{"vocab_size": 1024, "qk_norm": false, "bias": "all", "init": "orth", "init_std_qkv": 0.0372, "beta2": 0.99, "max_grad_norm": 1.0, "warmup_steps": 200, "doc_mask": true}
Each number is 500 + 25 x the weight over its row's rms, rounded and kept within 0 to 999. Layers, rows and columns count from 0. Numbers have three digits each. The size before them is the row's rms in percent of the matrix's.

# layer 4 MLP up, 768x192, rms 0.186, rows 457-662, columns 32-63
098:522518518482527535476516455453465486534483525499528507549493516511580537458529478470503510488477
102:494460501517464530460501518512496487481492491467529555503494512462513494469508501528489497465459
106:514506515516477514511521470501526482505511505502518517514480500531478456520476466490532451489516
102:482499529487447543499474509504506415521489548491559510495488513475495497487482501515502529469511
099:507480477509518483490530494525516477557493460499545476498484467537469500484536502462524495525499
103:511505516488470481472521526474518488482523440466527485517479470526515458454507508488491511503478
092:472505497526505521487510491509488502508466542513460477533456467482469477462531489501495485487460
103:474509504469482534479456453462485473484496541455512509518492477462492536493525546532489479504461
112:531527506509485521522513501514482539521487528471498486496516494499508507514471489515440524524512
103:535533485511509479482475522503508475489494521505522484488500536501486494476511444488506509500517
082:475499517507534512537522503483514524498530537531492520495498515514487518516488509502467484513527
097:520485478511487475511481507501485490515491488460504519460491482468507500536566496494550497515528
102:520540501502489516463463469520475485486451483480548492462487496544500456521479501477494517534499
101:458503505491484499515509475435506513515538494462465499528485503472457528478524499508496435496512
092:543453450481463473491492556488499535506504495494475503517462520468502467542523505510542496507515
097:509521508476516489492508468488494530509463506535480543517462466495515473509465535488542522506500
093:508482523511506510507478484534499478518454482511580481496489493558541485475454490452512547489483
092:491496514520517504466526533516527515497484523494476501475533483466511500477501474448474455526461
103:525495505501519500512482465517516510507500470502512543493515511509513486475459456523481486489514
093:455495464516460503537529505509464489518531502522512505501461494472494492525453461541443536483490
092:520471481528469490506513508488519469554532520559450471487489510486512480502495477510514458482506
113:478458487504534478444457488504531490500488540488527490484502503468476483494520511540515444467447
123:516458504522473508514482487469519504514524535504504516510518492474555518508483498506532509481527
101:414525494485481517503499507521508506476494493501505480486463471497517519471489483514505512509445
101:511506470505489510518500513498496486473470500501526533464526480500524490556471498542474492499489
100:513501512491493502498514501494483552459474484492494473504442470474455488471513538488480474461545
087:485532531543517483527500467514510498516499505503499453488526479499465482503571508487521442478516
101:499457487504541510483473502492518483476538473514476483446563514534551488497497518500470507466543
096:464519490479547503524503505493523515531483530515473512488491549523501502501499527483547481549513
091:464518536464522528532487486442497510544523428489490546521470489534503489473491506487504497483469
109:478485488520487504551495485466464475483484502492507454500498469469487504501486485487481508496477
105:490492523517518536493438488526484496514465463505463524507489499479484494467503449520499491506521
099:507523506516523445447460507483493498501520467490534523495514532496503493486501502500525508491505
095:480505514584524507517510538440488514535546460494498455540505546480513497512495493512510497461523
098:505487474485499472512488458416503506517539502506479544492523476521481498519528508498482493510537
090:471477492498474498447510509537489489552485481470488531506517518472516518488527492507476462498482
092:508554456496504514492485473478513500477450503533519501484444522479485530473511487526506485508479
099:553501478480481475510539483492496485502513516509499509492527491484500482486485512488505477498515
096:502453516521503491504491510456523522493488476512499510469510481472523429468537478526506484476556
107:563539500491461511524491514520509463457529504490438460487535501472489456509518458534511497500535
100:504542514488504448521532468457482491508513508499537490501556494513507504480433517518526448507486
090:556511498533530506503493465507485510492468512481552486517522481501493533486516509472548474508546
106:519529499512499506504492481518460523503484441542478488529460495516509514502544486516508487490462
091:477504548525478519501537496510500517466484526563482489493477531534482483483515481514503490492532
099:550489529489453477513532512528451502499483544535487501542500504498513500483498459528492515472489
104:489483473520469500519524501494513505515525506521510526506555465481492508467518493474530513459473
092:532506484533516497516546467463498469515471492502487530524508506508451505474496485477480528469539
098:475493537504488551497476494461457477525503446478492532535503488502484502535488522534489474501478
101:512528484492494493506525488487495518485466437523532522496462503478473511471491532497497468506499
105:523478533524490510496514485463514479509460498517489476449490514523495511519534515503460506502524
088:556488498471477500492477509497499501491491484446490502504534517491499485484495506523466550503520
104:518485516499533500495502462424491506464492502495520513523489484478489462505480479459519533469473
107:525469518510513495514499501489526511463506530478539470483554538513498495471463457503459505484482
102:474461508479465501510462476449489477500489514462486531489462501517451492484521495496500462537484
105:485482515542495513518486475536509475516572463507532497467527505470462520512485478486488508465508
090:498498456515492486510530457504490418527489489499517514464482509535483568475519540516499479520495
101:513525508495475495458503510515523517495521529481532501550490514511490445500510479522480484513517
094:501493475455493507504504494539476505489503460532511510463527480520478535492527475534464477521463
095:524503520540492489502479521460467503545470487495476491470491526482455490511543514502498491553508
101:454482526526431496522529494506541508521501500471461547524527513500515490464492512483486501475502
108:495484530509484531508465446515475524514504482539476491511499532485559509527522487486531492500530
106:461511499460553546511497530468458474490463478515468502485521521440476455464490546514517488529473
113:505491506521508482485496523498467523506465481536576532559506485534506488498511456490498508494501
103:487476523500480492529532492458486539488470467498479542483484512514491480484493522489459466472507
114:472457495470463503502449462522501499501491542468491490504469525504507518484450537522497476478446
101:473495467514492491493535510509489481490506510499502494498493457523459528506529448580490482505486
100:510484538532511479510512526513505525476521483508483487527514499499509496494532512468503487491474
097:500491520531473486502490460483500523549505497497478491505497491493489434486466458536497501492521
096:494513517481436499504480502521510490508503536502537505494463516539492496490495508495514514459469
096:527507470528536525511470491462498477454503492549493481482471461496517486536510504494468489502507
097:462490476491494510532534527488505520523508501461470497515483531515489475523498462508470522526482
105:506466490538514529489486519501506483489538444515492511524486511500509488509485487497485493465518
093:509579510475490527482536477496467511523533484481491490510503484482465442514525535531517486485491
102:496512492516499512523467503489510461494488489432492503475500488480486495521534462481534513563463
104:493537543471486542508528473480471529487520480505471520465490520483524527504510472566481481514499
102:510543486503499497533504511475494528494467507494502468497525488456497509499484455551466487475522
106:490450497514504476492517497514502505499518533508517489492497494490491528485498500506491484472512
090:510492530512480548469507508478511553514461493520527474485483472476513491495493473481481510507524
108:502493489492511496510467505475461483479553476498493499504539479489453497502513473574556500486495
096:481468469506467463494533506482443492505541483465511496560499431491514475504527516547539503534502
102:490481483494515506468477492467516508532532441501478551507486462464497529511492533508497502513480
098:539510498492509481552510528547472518527490471523516512505466487508464482519514491500539473531481
091:470485462489504511498461517473509505516553527472531459518542509482528493480535493483487483586499
100:490462451501519493495489490528562491534437537491494509499500447473521512553481546538470486493483
090:525503483487503501513525464493488544476459451509507503473488456445474508545518494455500461505494
112:492488527486468474485487505503468516486464478487468497544491511490510480577545489533508569524523
099:469466476508505486475469476521483487517493482491487494482473484446496509465503500507569441509484
095:515506518522493494499497497479466466520520511511432517505457525556553484482504520504527483506492
091:499540503513504495449548499506457526504531489509503507504491498517467516489503480505496500509472
090:461493486521491530520534495436453483467525508551477525526503490526468543487522500517575496486514
116:519508504499517505483569486499486492441471521519506527489483530472473487463509481533523472532485
100:475532475478469516516497500477518507542526509519526503502505511450465474532501479506472508470514
107:533511547527516504535519484435443534488475450541471496469514493467505529523479520503527485468516
096:467495491482568411522539467553497489412506453521513515465496496508485478507495508517481479481482
102:535511537507527501523500510497495537479462498504508501509503535457557520476467498510482453500485
096:504542527524510490484521511509513537504511522444481488504488495478428526473525513468491462469493
096:514494544478478480497499471507534505521516500505524507504520465463453526489499491530482509474511
096:514529506521481517520504537501524487508513474483502504527486489491570468481492453509468507483523
099:446472510512447490515482519499462536524475489509515543504486487459487546476475500506506494510463
110:525490472560461515504513475472518522507515482530472493516465496514486515517559510481512493502480
090:546458519482510526545450479520488503469504468528524483463495470531502494488497491480492508536507
109:524490569501559522526475497502496481473476482535539512501541513478503489522489495488493488467507
099:548484489515492463448491531507482507486487472479494491503456526542539478505505507495431514438464
101:481464498528492497532480468495516544527527489513496514526517501510475515492488465486500487485499
100:496526498522511460484446546523545467439497543484501509545498500466483523478491490498524488502518
101:579541463460483477519459532483477475466510462509513492502521521495496484460513497479451476470489
108:491523523540485526480556515497487509506502519522439544496486509524478466528468470528485502516499
084:487504518535515530495491482481518512523503562515491465487534530474514516506545482532490492492465
101:498488466499453468519514507476494481493484517503543514497528464508511521508521501450508475481471
121:523500480517481508480487522472493511511536484493491497476468479473483511499493471504491520525525
071:500489532538525481523516507525506495491457522486542553530511507513513478509519474519516476497494
089:412474489489471511479499503530507443471497497515458522522492514528473473475505464515521500464519
096:497564471507488493496507468466462483525496517487511513493498534500539501510519508507514466480546
117:506483483550506530506478511477507513487489477518487484507532519489484461521466538425510478497515
100:444505523494512467472480485465477493463487481461539456474499488499526434505529483467528511484478
112:484527482485547517549483491488491482483516536491506473505514520514475511493528482509522510507499
096:492507466504532530493470522518510459496448505468450485480513524497490501512507463515474552509501
100:530499504474531528473506503514476530521499470475556540546506480479472506507497470503501497472514
104:504511517514482494519484514568476463486496492518528532517516519496466493488535475561549523512514
088:486513504481474520512520501545459496516470509515477488492506462473540510519514523472513468464521
110:549453484556507498476512484529488525498484483491499512509491526477475513498483501513455466504475
110:509507582495494465506485496487475522491450535495485476529509464537521505522506528519521488528525
092:474505489470469518488502502487479506509472549508542540462485529514520544526456484539523547488546
104:512471503526502478483481455479507545510504484498516514484454521474511501509516481513515497442477
101:507506529515465495512568508540497529509461525488492521509494507489489483505507506481495438533504
101:475499480437528520493478468542499506490489507519548487506512475496464518509516492504438474473520
099:464497540435500498577481506471503506520509506508487499494509519476502501519524515517512485568524
092:534484504491500504527488529450526535464468512496499494465525485446478488468506498563497486516487
109:466483554483502484510510478500481507562454460492539531507517497481538468424510486485503509502506
095:508500501530457506522499462496481483504507534501502517482470543480514536506504499507512493533502
096:547537521527507485523486469480478504477525475508464484498494483522477519502473498467535452457480
093:517480478510487529531509489504464469507487493504507491436523507481459472512523438488468423516470
101:510499504584561514518484486504492481473468467516534483481536518423489508456529513509484477495548
106:514511482497524523495468464495483497469508475536474485482467490460531500491507516484480486437502
091:453524520509519497500505486509466534512509508495490515510483499469514500490468497499510514491482
107:488520519472479515547509491485477562511425503482529479496517456487501540523511485508513473500479
097:492478486505489470509478530498549497506494517494524480490536492492478512518514483533502466533488
096:527528463484476486487495501497475501514475512527504544474535458520491552514478499504498458484489
109:480491457504503565520497464527489466486465475510511493537514479503484485487486518498501482469492
114:507493469543497521546568490505461506528544508504510480447547558523493497507491482523477470500489
098:540488523484493514505490444477447536493492488510479508469485492493469484541478521534534542455546
103:475448506522503529554491494455481490471515492493469449490504535534524508538518476496519521479508
087:500534509475510477538474535481518495545487485517499444502555496545490509466467561519491526480493
094:526489525477470532489510510554468530511489531500489520471507489502499557491536511489482503505519
098:497493500536517532475527472486513520528487489486497514552491529509499487472561481501500525489522
097:492531497477505499492505472460516543508487470476529479479520488485465568465497534576548478518475
103:523441509529485466495566467477449507480437515457476501527464483510512493523473523492489501506525
101:540503437492499485472503531462474506501505510505473493491542525556514532508444512497501514482488
099:501503521477512450469486508517504509517498527497461518522511505478549515471561500572501477516510
103:481493460497487503487482533487497491498479506528540499490489490501452486510523469502495547472505
090:495491499496493486483506496510496477502448514474501549487511492502473509497516497445477521419458
100:512507487489498520449511482457495496513459531500487540518490502458500465473551512533493534490469
090:477482515481474513547506533523490507514498516565455512517516500470503521486521475490478496479560
100:509538507515537559546453487557462502538536512502503497507498511500532475467479488475522499528529
101:513454491522508432496505493502488485511471451584500554516441542494493497518460467489475459453530
098:491464480511518532516528512539424488469557486493454492524473489525461520466483472519514519471503
095:546512496496483514515491494501442488505470496489496454450477485537467458480461489552508509554529
098:538518513506479541523465498499491461509509459513508469531502500481494514529533482500509478517498
094:499530478487505518485494510496517512474522500474498496482485528503520508560531501538483517511491
097:482486504505458503469499495516494539546506502502511484543516515543484475503499504484502499471501
091:472523561493510486518481495472471460486517493500456509501511511498477482530514508489522507517504
089:528479536516541544468506485502497503480473490480543484496451510525476527430532428521439520537533
104:474535522508473564491519511490471453461541504517466518456514514471523445509501498479503540482516
099:530512484478496505524503511500525527454506495547501544501519531444545457483519503543487498509494
128:497471483517502531502478471539534541486462566452535523522466540493496512492485517507514481471497
095:478516472500500520517461473489541507497495517529543464502499449517445506488501466462545520539495
102:482513468536535523495512448522501492488515466511527460531483467533481441500498477523524483517531
110:556465505467539470498507511508506521497503511506511506545507496483505456523505500497503494484501
101:471477471519465524471421483529484513520517516514514528451496508501490464482486496479489486460506
102:491456494544449466524443495484485530476471481494460488489507477496503466489452519539486486496521
121:484448471508528524527469492509457508486509512503521483463535509527488501506505484457476508486492
101:480535576507483527523493521515487532539492465505532469535495473470480509502525513500514463513441
104:516500495488509509490497540444451509538461485518434510485554497512523474504516459541455489502505
090:498516459479565474458500469443487484532494466514514521498492487479485474533492526515496535523508
100:522503508488530485472513535507485536517516476493512507492485531492510479467516495532455468541497
084:459476516492523492494470503491488474512508517488443462485503517525514502471476460514458498504506
106:508500486532493475531459495489546526475439458502507535536524517458495539492501511488502512499474
108:513474507454516496504478463479491477475479509498516488528464532511529501510433482475533514499476
100:497461492532491461520483517514499476498480465509489503473487495519506472493494546485508518475514
098:530501494482474520520520464472509519502513488472534574522529500504545439534501514489526503493487
100:482517469520526526518503476511509527520453469521512528488495504474510526500494486497489448460493
090:520520525532487504465525478514524470505466516476478530516490532505517496458525502526539522524489
119:476517471553503462476451464469481518463507517491489541530505522499517494535502546492518480510518
110:471459512488501504502470468459490508470510518459486449517454476460506486477505494543542476494518
100:472533502506511512513473529483548483490508488527531474473495493515513505510515533514546466486453
108:513527515505484532525466492470481487504498478438477474475442528542492519491484475456489490514492
096:497488519506475475517471551512479535478536522504506504542459488501551466479503457479502483499524
099:566562492482503518510487509468491494503490512541522496539493540495503538531523469479505488451526
100:535524502504498486485495504508499512476448504526505510532516518464494506491484523500533479517486
098:521515484499498481490543473511461518486492473507474500505546525505503510487476530472522470522455
101:533509528494545497492508439488495521535472488507469501496519518477523456482501509499485472529537
102:508481516533530571530512470484485513517467469468446518507485469488494451494544539457525508451513
095:514507556519481555493503494514451499520454523497513517549492492506530512465509489539549507517497
089:502483527516501534493474520512477464473508518474523479508510524519518520482498449512488544527487
096:504495457465442517475464454529505513471446520560507509500493534431532523481533500484538472508480
087:483480469532514502474520545483502447541499547511463531521447469514464479510469504549501481487527
100:525466501504481493509479517531529539519517498475488504491466499500468493498507475554459490511472
097:514452528526472466472468508493533488501462473487500556498505532490482480478462500530471416472461
103:498496493508489513501513504465480537483452474505511501506513498521524475503483480517508494534509
094:461560510493475500519493514510480518555484481502439540501473483532508485482510515543479464494471
082:503509490489483478477508504498482487562425511533505521467465471521505551483503469432507512462499
096:460478497473484511526455478478470478520488471510484511458455483508507429496486486532480448510507
099:456496505523525506491504517534479526526518470497540444537501525513508484510501451477505491505537
092:470482454534490499470494510461456521479462490482542444491491516504492511505462454522513490465506
093:528460499509478481487473451521514497542494527510518504507557514505520524497470487489504492524519
101:452499508508517496541509492498477518448507490513524487472471497486517504516512526481470445482491
# layer 4 MLP down (transposed), 768x192, rms 0.171, rows 457-661, columns 32-63
095:501478508522484519546559524486549509493503479516488481483527484490420508499505513511531513544508
108:526498536459499510435510505505465503469468499480514519468500494505427525521479525533487537485485
105:497500503498499450512492476436505498479511509511435482490532472498510496498515501485506559505505
105:507477489528491519505488467514486473485476493479473535514511510502528450522503482512456484476519
096:519552490519546515522490531545452498515525498523531526517461555530550516516518540519492499464507
099:480524512519522500536501495492488509514471472519483470500526506504519511543531510501501544502525
097:545460478449509499505497458532523498530489510510519538498476521498511515511487473492479526482508
107:524463529471462501441494490566477538578489526552519482513488464496518512490494498537457535469512
114:513485497471463512529472499469502439462490514435507449530519525501503497473529451527547478484509
102:529523489498545505471457559503524505486508531520483515517483512520481503478448486507497442502536
098:528534461521516513485479456504496483515499476515451497506489543488535473450514477485511488517523
090:506555485484537514510530466485492457482463452493476558522542544501477451551498487483487499474505
115:487496484539493487508518513545480513528561488519522485481521542503532530519501515503470527505513
100:508522499511534530514512499486506508525524458533458603505530569491504498529535581532523454496493
086:489547471493493439519525470462455459533526540530522509476530490514534524504513542496537499522518
096:500535508539498471491461493498525487474489463461505456518445495505477449477555489505489451497498
091:444528470516456448481498519508478517520487530517506567503528493496490473501483443497519529545483
095:480504457512499497500531524516538521525496510542548472527501537498476542442544501511552502499527
105:495475453505457517479506488525486487510500460511488535460491493474526474500463497491513502488570
086:494496533435503521476511534547570536489455511472510506526506508501522497486514460503537458487483
091:478511506500546492481524519532559515438509519491525477577520524526511502534476507512470495513473
116:492444539489513522451494504502510475511499547510492476536503508473533536514443547492486485475448
109:530515521462463492541491507514524496499524519518500558454559460500523508482460459515503532527480
098:468500500484465514474485477494498515463467465500490416477541486481498548486497510455454504472466
094:530468499511523515543524511457492477481523505483504504531507496523479520541485473501505495512496
102:491489505491523525499451521502492509480500531511511535472513517517486521514486507508497482557491
085:506490452522495538488511536514510530450505503473474493481478516506523563510509524505522482520495
110:552473494502454490478510480533491485478467498488531514523493494475493486520570517526496508481508
097:456505527472512564536518459542529466478491467540509547526525486506489518514517439465494492477506
087:489522501503503490482509498503510495526468524468470485560487489547487494496487580467480508509502
107:484478484496482518507491514496473479526489504509509525515506499481489529527487533513494518525495
106:516563508504508500482471488499490527491486462489494529454456477518473489506460456494504477524511
093:510472499496492506557507506540537504505457512546481486525505498506509480519540495498504537517484
103:471512493478501485469499495454519540540462466488503503552511550515500511490531528495453506482503
101:455512484485495485476567468465515513486515504523480485505529466492426484544494472518491459538500
102:486472493490481514469480509494446483499524498493516493470547489486476498507485525514542490460528
101:490470506462508488486533472529485508434458487528479518521476470509486500488492506488489459531517
100:498507489459455503499545516470500490458471474497514500543489427491440496513495480495478494556471
092:497468488530500482537511522519519505453505520497468572507513490537512510513478481526485499461445
090:486531502514459487525450533473484513503488512461481510487509480514465521521491516498486518555503
098:537472498501515521479511562492541503430517481504520514489498508512498506483493506527499488528504
094:477516479516481500465520506505522475501467540520495428516484497515465526517475495532443477489464
109:496513523499502468493534498461526516547498428531550501516523517454482467523525508560513536453468
100:525487446499460470508476475507540466493511503508469490545540433457497508491541524492515482536507
106:489501508488504518506441537487534526472507510520490488491475482477463476493506518497478455495509
100:514534483473520502511518521545490471500524506423463506494480482487501464501496493494508484484505
094:512476531468461475509529472467528482504481500477499505542486437543467503498534517510465494521504
095:495490499503538498491494495461537531491462450500532537459526562554469538491472464504478536511481
102:499530527490529528514489518491520505513493475475494457490493485480519488499468473512486481486464
104:468535494544448464497499505542445478545516490507480527443515477505460517529472503476519495467510
092:490492506466506501504493540500514522497481503501527512524526466513490502423534480506497519487498
078:483521540476511511482540469502533505453528523478515519511513510485514478521476475533485494522499
110:463486519469488454495539466496480486509494514483530512477506481513451533509460531527518512538499
092:496532503482540525491465500511460527531512520535498486472478502500495480528539523488502487519497
109:513486479482512495472536475480555521522497509509539497532459487500495500511488532472546506504490
095:481518494504452517497482484483498559449565477561493487536529526455516504494506514542475525492523
093:461513504529529519476525528496508538453535494484448536484554469493491518518552476447473503500504
096:471549480504481481462507508494506456438541490521511504530468490527477522517437510518480514513524
098:458457502493489514496462538499501492494492518517451429512490481499481526512493542456508511461461
101:501493500482506499501477515502469476506465486468479498491488533503484510510498537479516477471539
101:530505510501499494494526482459492458532495455492494516517474504514490543454509549481499503494466
103:510472507533455495518536513479475474491490517486467523537489499519490533512488509485463520492500
103:480474523528505471493466487475515529444474466534526511510514505529474499495520525487500522542501
104:500515502495493506524490551457493503462488495495456500473518515521479498543496491526480506506491
115:526542484475480486538515476500432526533489533502498513495495523522488509510481499459502527502509
120:487507452516509517520509467484519500468492512452535506511535452518481507456472453512501520494484
090:487480479534474501469470509542497480504496473484522498491526497540533506486532538489486538503501
096:504524472508483515497516433498521521474474492487506490520502482501541451530489502490494517516503
097:531477516504506451480504519515518522505440529451551502512499497468521521535506502523479513467476
101:549563480462534489526493544515474455515560500536560512481480524513499518521504509520534499503469
102:501515537540496513538537531474519482473509488500508534513472498501499513515540510505499474522505
102:495456511497431458473516510518532497521548516489490489528498530426469458471509484506473478491511
097:492467494460478468523482437510499501440480525505485456526498506484480536534469490526476519528496
104:528489539489483468468520496541500488477487446529557499483531494486547522516467481518511532482524
098:529520497531518521438505500510491486518503461515508495523511508548551500511486531462529490438514
102:437513467468483472474434472500455513449547460498511488480502508539566498506505514508472533528485
102:490502496511507529498513526509482525493554527481498452448492513414494475526510495492480475499477
097:506521517487575522517569450454540511514509490526478511509507512488489512520457501536480489497507
102:475487499515511465509533481508559507494526530514497455474480540507493525511516546489485540532490
090:512488502502500472505514546551473514489478466524466511490476543506511510543541515487485500514467
091:468502481507507470449531503474508488523531498507499496483516533527489494490506480477462545502475
101:490494484487494528507506547521493461502506530504485457501487514443472505525478503501542531496484
094:454484544521484480542515437486523533503467550513520509527461505465521466482489482507508512468493
099:525469500479476502476469510503480475478534497495495503467499505497464534542528489506533531491548
095:531508486481491493523518478492513500478493509513501483505527502526500522468487474447507443478515
103:468499495471485516484467518438507496493518475536494536473508492473476510508500489477491517506466
089:514510496542474517520499472515511469495509490470530492514522470500498510499509477489486529524521
092:514517492508511513506523496474457502496527448512533513510488493494505465498537537525446507509458
094:509493535525512472454515509484486515555466496474470530497537510472524493505526475497477468419487
101:481484531451548445482514525528513469490495486492465481488520470488479482460484486502499490490492
102:470510496503467469516527509505504481517506504508468496548507502525522524510484442495466547516508
110:466487497468508482499516472500481509522507463528519531468497478477515501459518490504518475488487
100:518462509499527488510502526484502477489516522488521545510490492481513536519484496540519512506501
104:533462481499535480522529492512489489463526502490484473519498475524529488489460495503524494520498
099:475512498486450485546519523511504496553509520497519495502513504523514518462510497501495513496508
101:424512542519510515469483507529568521519476488508493472485513573490484496514505545450481492483482
090:483472519536448478459517474553474484462501481519510486490485530526519458474532497512495501525479
104:514500485485496513508474481435470487519541459538470499530476554449509514527483523442458555527485
092:478491490503469478471514471477544451468474505490500523482466510488480508508549516501521491540525
111:517526496514508467525475498462562510508488483473506458462523448492512488539531487509484469507527
088:488550520458502515475508520468513490560481459491502501512531473500546481494532469502493494490570
101:512510534520512530523500542505538475501493503516489544475475527543529519494517482494527473491479
110:502488490538473474524458526520491524471468537495485531490507555480493492486494514438470478463522
084:519529521465495536498556502483530471477490552467454512484496504478524463477467485523549494487500
099:537474474527529463483510510472477546513511484515518506466496500493485522528513511510466529513504
095:529470497528518512496458468531508489516540501492503522522477530516509492530514509506514507488469
102:522493513466487500486517463537537527484477495533493501513536482493504499494463522508470486492532
107:505470489528515452551497498500507474519509455502503488479480460505489514507494517491505509475487
102:484549517502535542475504542470494530484514529468500484522521572452475501458512534477469505530463
122:530517489532479494473462517455458525536522506535469566443524512459446511468502519511525518513494
069:506496502478464498484493496504475512498533436503504499506486504527508504503473503525475547485528
096:485546490478524552464519509502480523469508498479525533470508548477502503522495523494546480513497
094:535465495490498516512514445499510524476450502494514446523496490484493516496471516515513514503504
102:465532502542498489492525491498515452475492490477460505515491494473492497546440508519476520553529
106:441489558466478564557518486490509492453456500525529477464528485495509491528487509473474473517503
104:496472484469530545469480475462519508473506515529487507495478512542478527531513502482531546482498
099:542552514501489483466529483490495513518484523485503507513494487549523500472496515533506488506486
103:519487498493490521539503505485498497523516479498533520492458494498465454471497498491439491531499
100:499503511487534457505493504509476516482556556507487500472507483495501513495465486536463552481491
090:480482530479487499520494497482500465519485472519504435502502523529526477532488530507517486485511
100:499520531510459504520469466500502446489498476534486532541550503528457522463503513514520476475518
102:420527524477444525489522543530478452536498532471488458472517475525510506495496463489522527513471
097:514478550518495481509472542515531516483481514450484517498496499511491527505532512517463455506498
100:508499528505513499503492445519545521472510515474515508552513504454463471505466519511500469521485
103:519524521471492509484476495543490485491497479520505526498518480527523498464488482550473469482457
104:501529514501506501503512526493498485499473507475525477476496462500535497483452519534472501522473
096:494482514464514510522503499496481507547476526501468496519465517453531497561455505453522544501514
094:509523531490492460444459494499477509554458496496541520484486510488502518484469482510425513494515
104:478548539456509541501465502477523509524491492475510548465468498564543495471498509453476519519526
098:508523530484506487503496497500518500465534491512487513503502499498517461498500510475457543519506
103:476531508504514453477535501480513556489562514499512517452488472503475435481516505497500461466483
096:497516553480459516523461490533518498491461482485504490481479518514494488511500548491533543491540
100:488523508520510446483469520501562540470480501519502504495512471503534490473488492500508496474538
098:485460502518499515486479503518499467512478520477432506543458527517514496499497488467478482528521
093:485527499440519482516492513493530509503477504499491464541520532489510487507538496524490511532494
104:453511510523501550528529549497508534480487520507489462503488466492496544520520465500498508459476
130:495529493474500500496532472497486525542466488500485506519468510513538472480513502447499550475497
097:488497486474537541505480495492524505513469535503502480507496473457530532489482472504488486530494
097:453540486457508484450468465493525475491534519508496510501515503539489498491506535514454483483583
119:498484508508511574485520503523485518499510527522483508490505556479494504477529532490517580491465
093:462527484524535509426494494466468513540504446447484477462489527494528491511482489545467534472534
114:498515467532503486536497528479507443540507476544542504504480469524495498468493508485518482507505
091:471504495492522464498492533449516533500488500479495488496531552523511502446516487489484526542464
096:502538472586535459519493515491482442491506520523467503548511481519477489466467507502500455487494
090:527495500439487522489506491488551506458549491558449508489460487488493478500514464499496508526486
105:516490476496504499505452446501472547512536509456508479521492521465514549476513538509526493504463
102:524487508502460438463541431522504485473497508472495506491492523478503492482491523462496524481526
100:537482508466498506486472528507505536483527484462518472520497506528510525437503503498495515536465
099:495487491498480542536494482489544493509516498477504512521510453502488456500468498509497495525458
098:500505460485491513485462491501479468525532524471518500511477474514491511477516516506495566538474
088:494470533491543521498454501525495506462518482529508505490516504508470489525481523484476484514488
101:481485500513538507507540505495528456520473527483526452480482544502493468532490486482540487515525
089:447545503503519480501546491536484501482520496493468545499471492515497487510525509487503498494473
096:484494496502481548499471545482461451449461514466476525521478467530477460552507483535527499499490
109:502522489526487499473530482465473452497501502509482519513507524483492568509512462498505512520512
099:483490494514543511547473497521522478495523512468505462481509522501490543520504491533474502473510
095:490501480538500502538512457514465458506539500508494507521534487491448524510519521516458502537481
089:495515495445492494487482486494490477511528446448437499506545461519487496506485470460487518521522
096:575483486515494523501502518506481485477491538484545511503533474462480479512459465515473428487513
091:526523456510488509481482476522497443481543501502542484483537493538485526478495529471510448521520
103:492537494494569544534495543480510495545470505461479491519514510511476518532545525484477491507519
090:459510539491538498511469510522511539509494505474477516497518517497522513489489515529485520473487
101:488484550535510497476510481486492538499497544507493485462516554516530465551497486509512518571476
102:456526483496476552504519485461495472492527513485481489461473542512507527500506557517492489470516
132:490534498499537546517488538467515532466483485481536488492497528528513503494499529489532496520486
104:531496482495506469487483518523519516510529558515501447492493519462506473532513519567531510531466
095:469485486493508520487501481516483519506551500494473476487515486484520491489556475482540481453502
097:493526526479481501500489517514513523458504482502485527484494550515474513480512520497489499514499
099:469492482454502528489474523519483536473456512491515475570497492474465483482466491508512488459518
087:493529519519488517529493510508512501466489518485512495473485505513486549499488504478496489545521
113:457473499496487535531440516463526476513504503455505489463454483448491505524511482526462543487475
104:541476535475488462522497497556504495518506493499513476547479484525495478499492525514541508530543
112:504496528472501496460503468564530522501486513479529504493534495518505530474484497501488457485467
091:484519492496500484515472518472529491479526506513502482463501469529504485504494507531527534556533
098:493498493506504483482500516540544543523534520474513502495471528510501438541480533524487449538505
099:489538489458522502511512535478516458505482516542553475525518485514496508496544502461487494513495
098:481537459493485501528486488512542465487491498479514516522488512561530474481586518482508489496554
108:518506527500544493473546493517526544529507475503467518539552558491538483506487476522503482496494
102:502495515494500481493475490519542482498448512508504502524502475522567520524497508500484521533500
095:514507511546477461451504508464518496496497489474501467502486501500473524445459468510486477514503
107:505470478486505501513559478548498492506476493540504499535508524521498508530493449478496502476490
100:458506546438502503550532500514507517516496503509478476522506515503493494475482520503512473542499
121:506492500472507492499486513486481516468499524490543505464471477513483527460498501487459491468460
112:478488505501509498470510557518501470508511514500495464523516473450500522532465479499532522558483
100:559507476470510475487498526537457494513507524514489508490560534503491506519474471476411486486526
103:442563522483509519476491462501492468492537470498529492495472499541522537494520497517558521521510
101:460495489446497502433508478504463528529455492449508481490502536533512484500463481454484483484549
103:496491518506520513452496515516572511488496525469471524469471496518477498496546489539506482512524
100:521524534483491493538534480500519526521485504498527508483515500527512536499541482486524460538490
094:490472489479510497471537483528472488467510493526531543508505481506465480476486523504506539528452
107:519486529476496476508471472502532482486521499494500515536492482516513471514493530502521505536513
101:499492548486523535451510525516540482503543513517510483498554477498481537514509490501457508439512
099:491491517494525553520514497498501511486514457498493483504496541500514516476561499463482504519501
098:476506479465475458504530478500570474517495466499532483519546465513526513505553480487466487501521
104:531499530515516466501486447510492527457500492503517460507552570500491442543541523530521512536513
101:485486512505538518495467478497432507475509530493530530496474494480496491522497532515527495486499
103:468482452470504474533495481507529488483498525527512487509483477491559507479513530452503459505521
096:478516509496536585481503468468530513500496488502540475447525492496540494494492482487532516497520
084:476518484454555495513534474475525492492519500515537486468456522468511509519530493500499498466488
102:501507538499508511554481524518527480492499486503519452498502504526463506515499509498505523524555
092:502505508461531513502523503475493426491504504521500537492511480495462559536511483484497550518559
102:481520486489520464514526532509517533484530512485534509528521522482488490479510510528522450534519
098:444523487533490525477479478457515520518505495524504472521523513481493523513451484544478466494500
094:473461499512487475476524490520510489510495516514508495509460517467549506486536523501533480439512
100:497499542530462531485471532523548484468520502479487509449501471474502461457499513444501449483514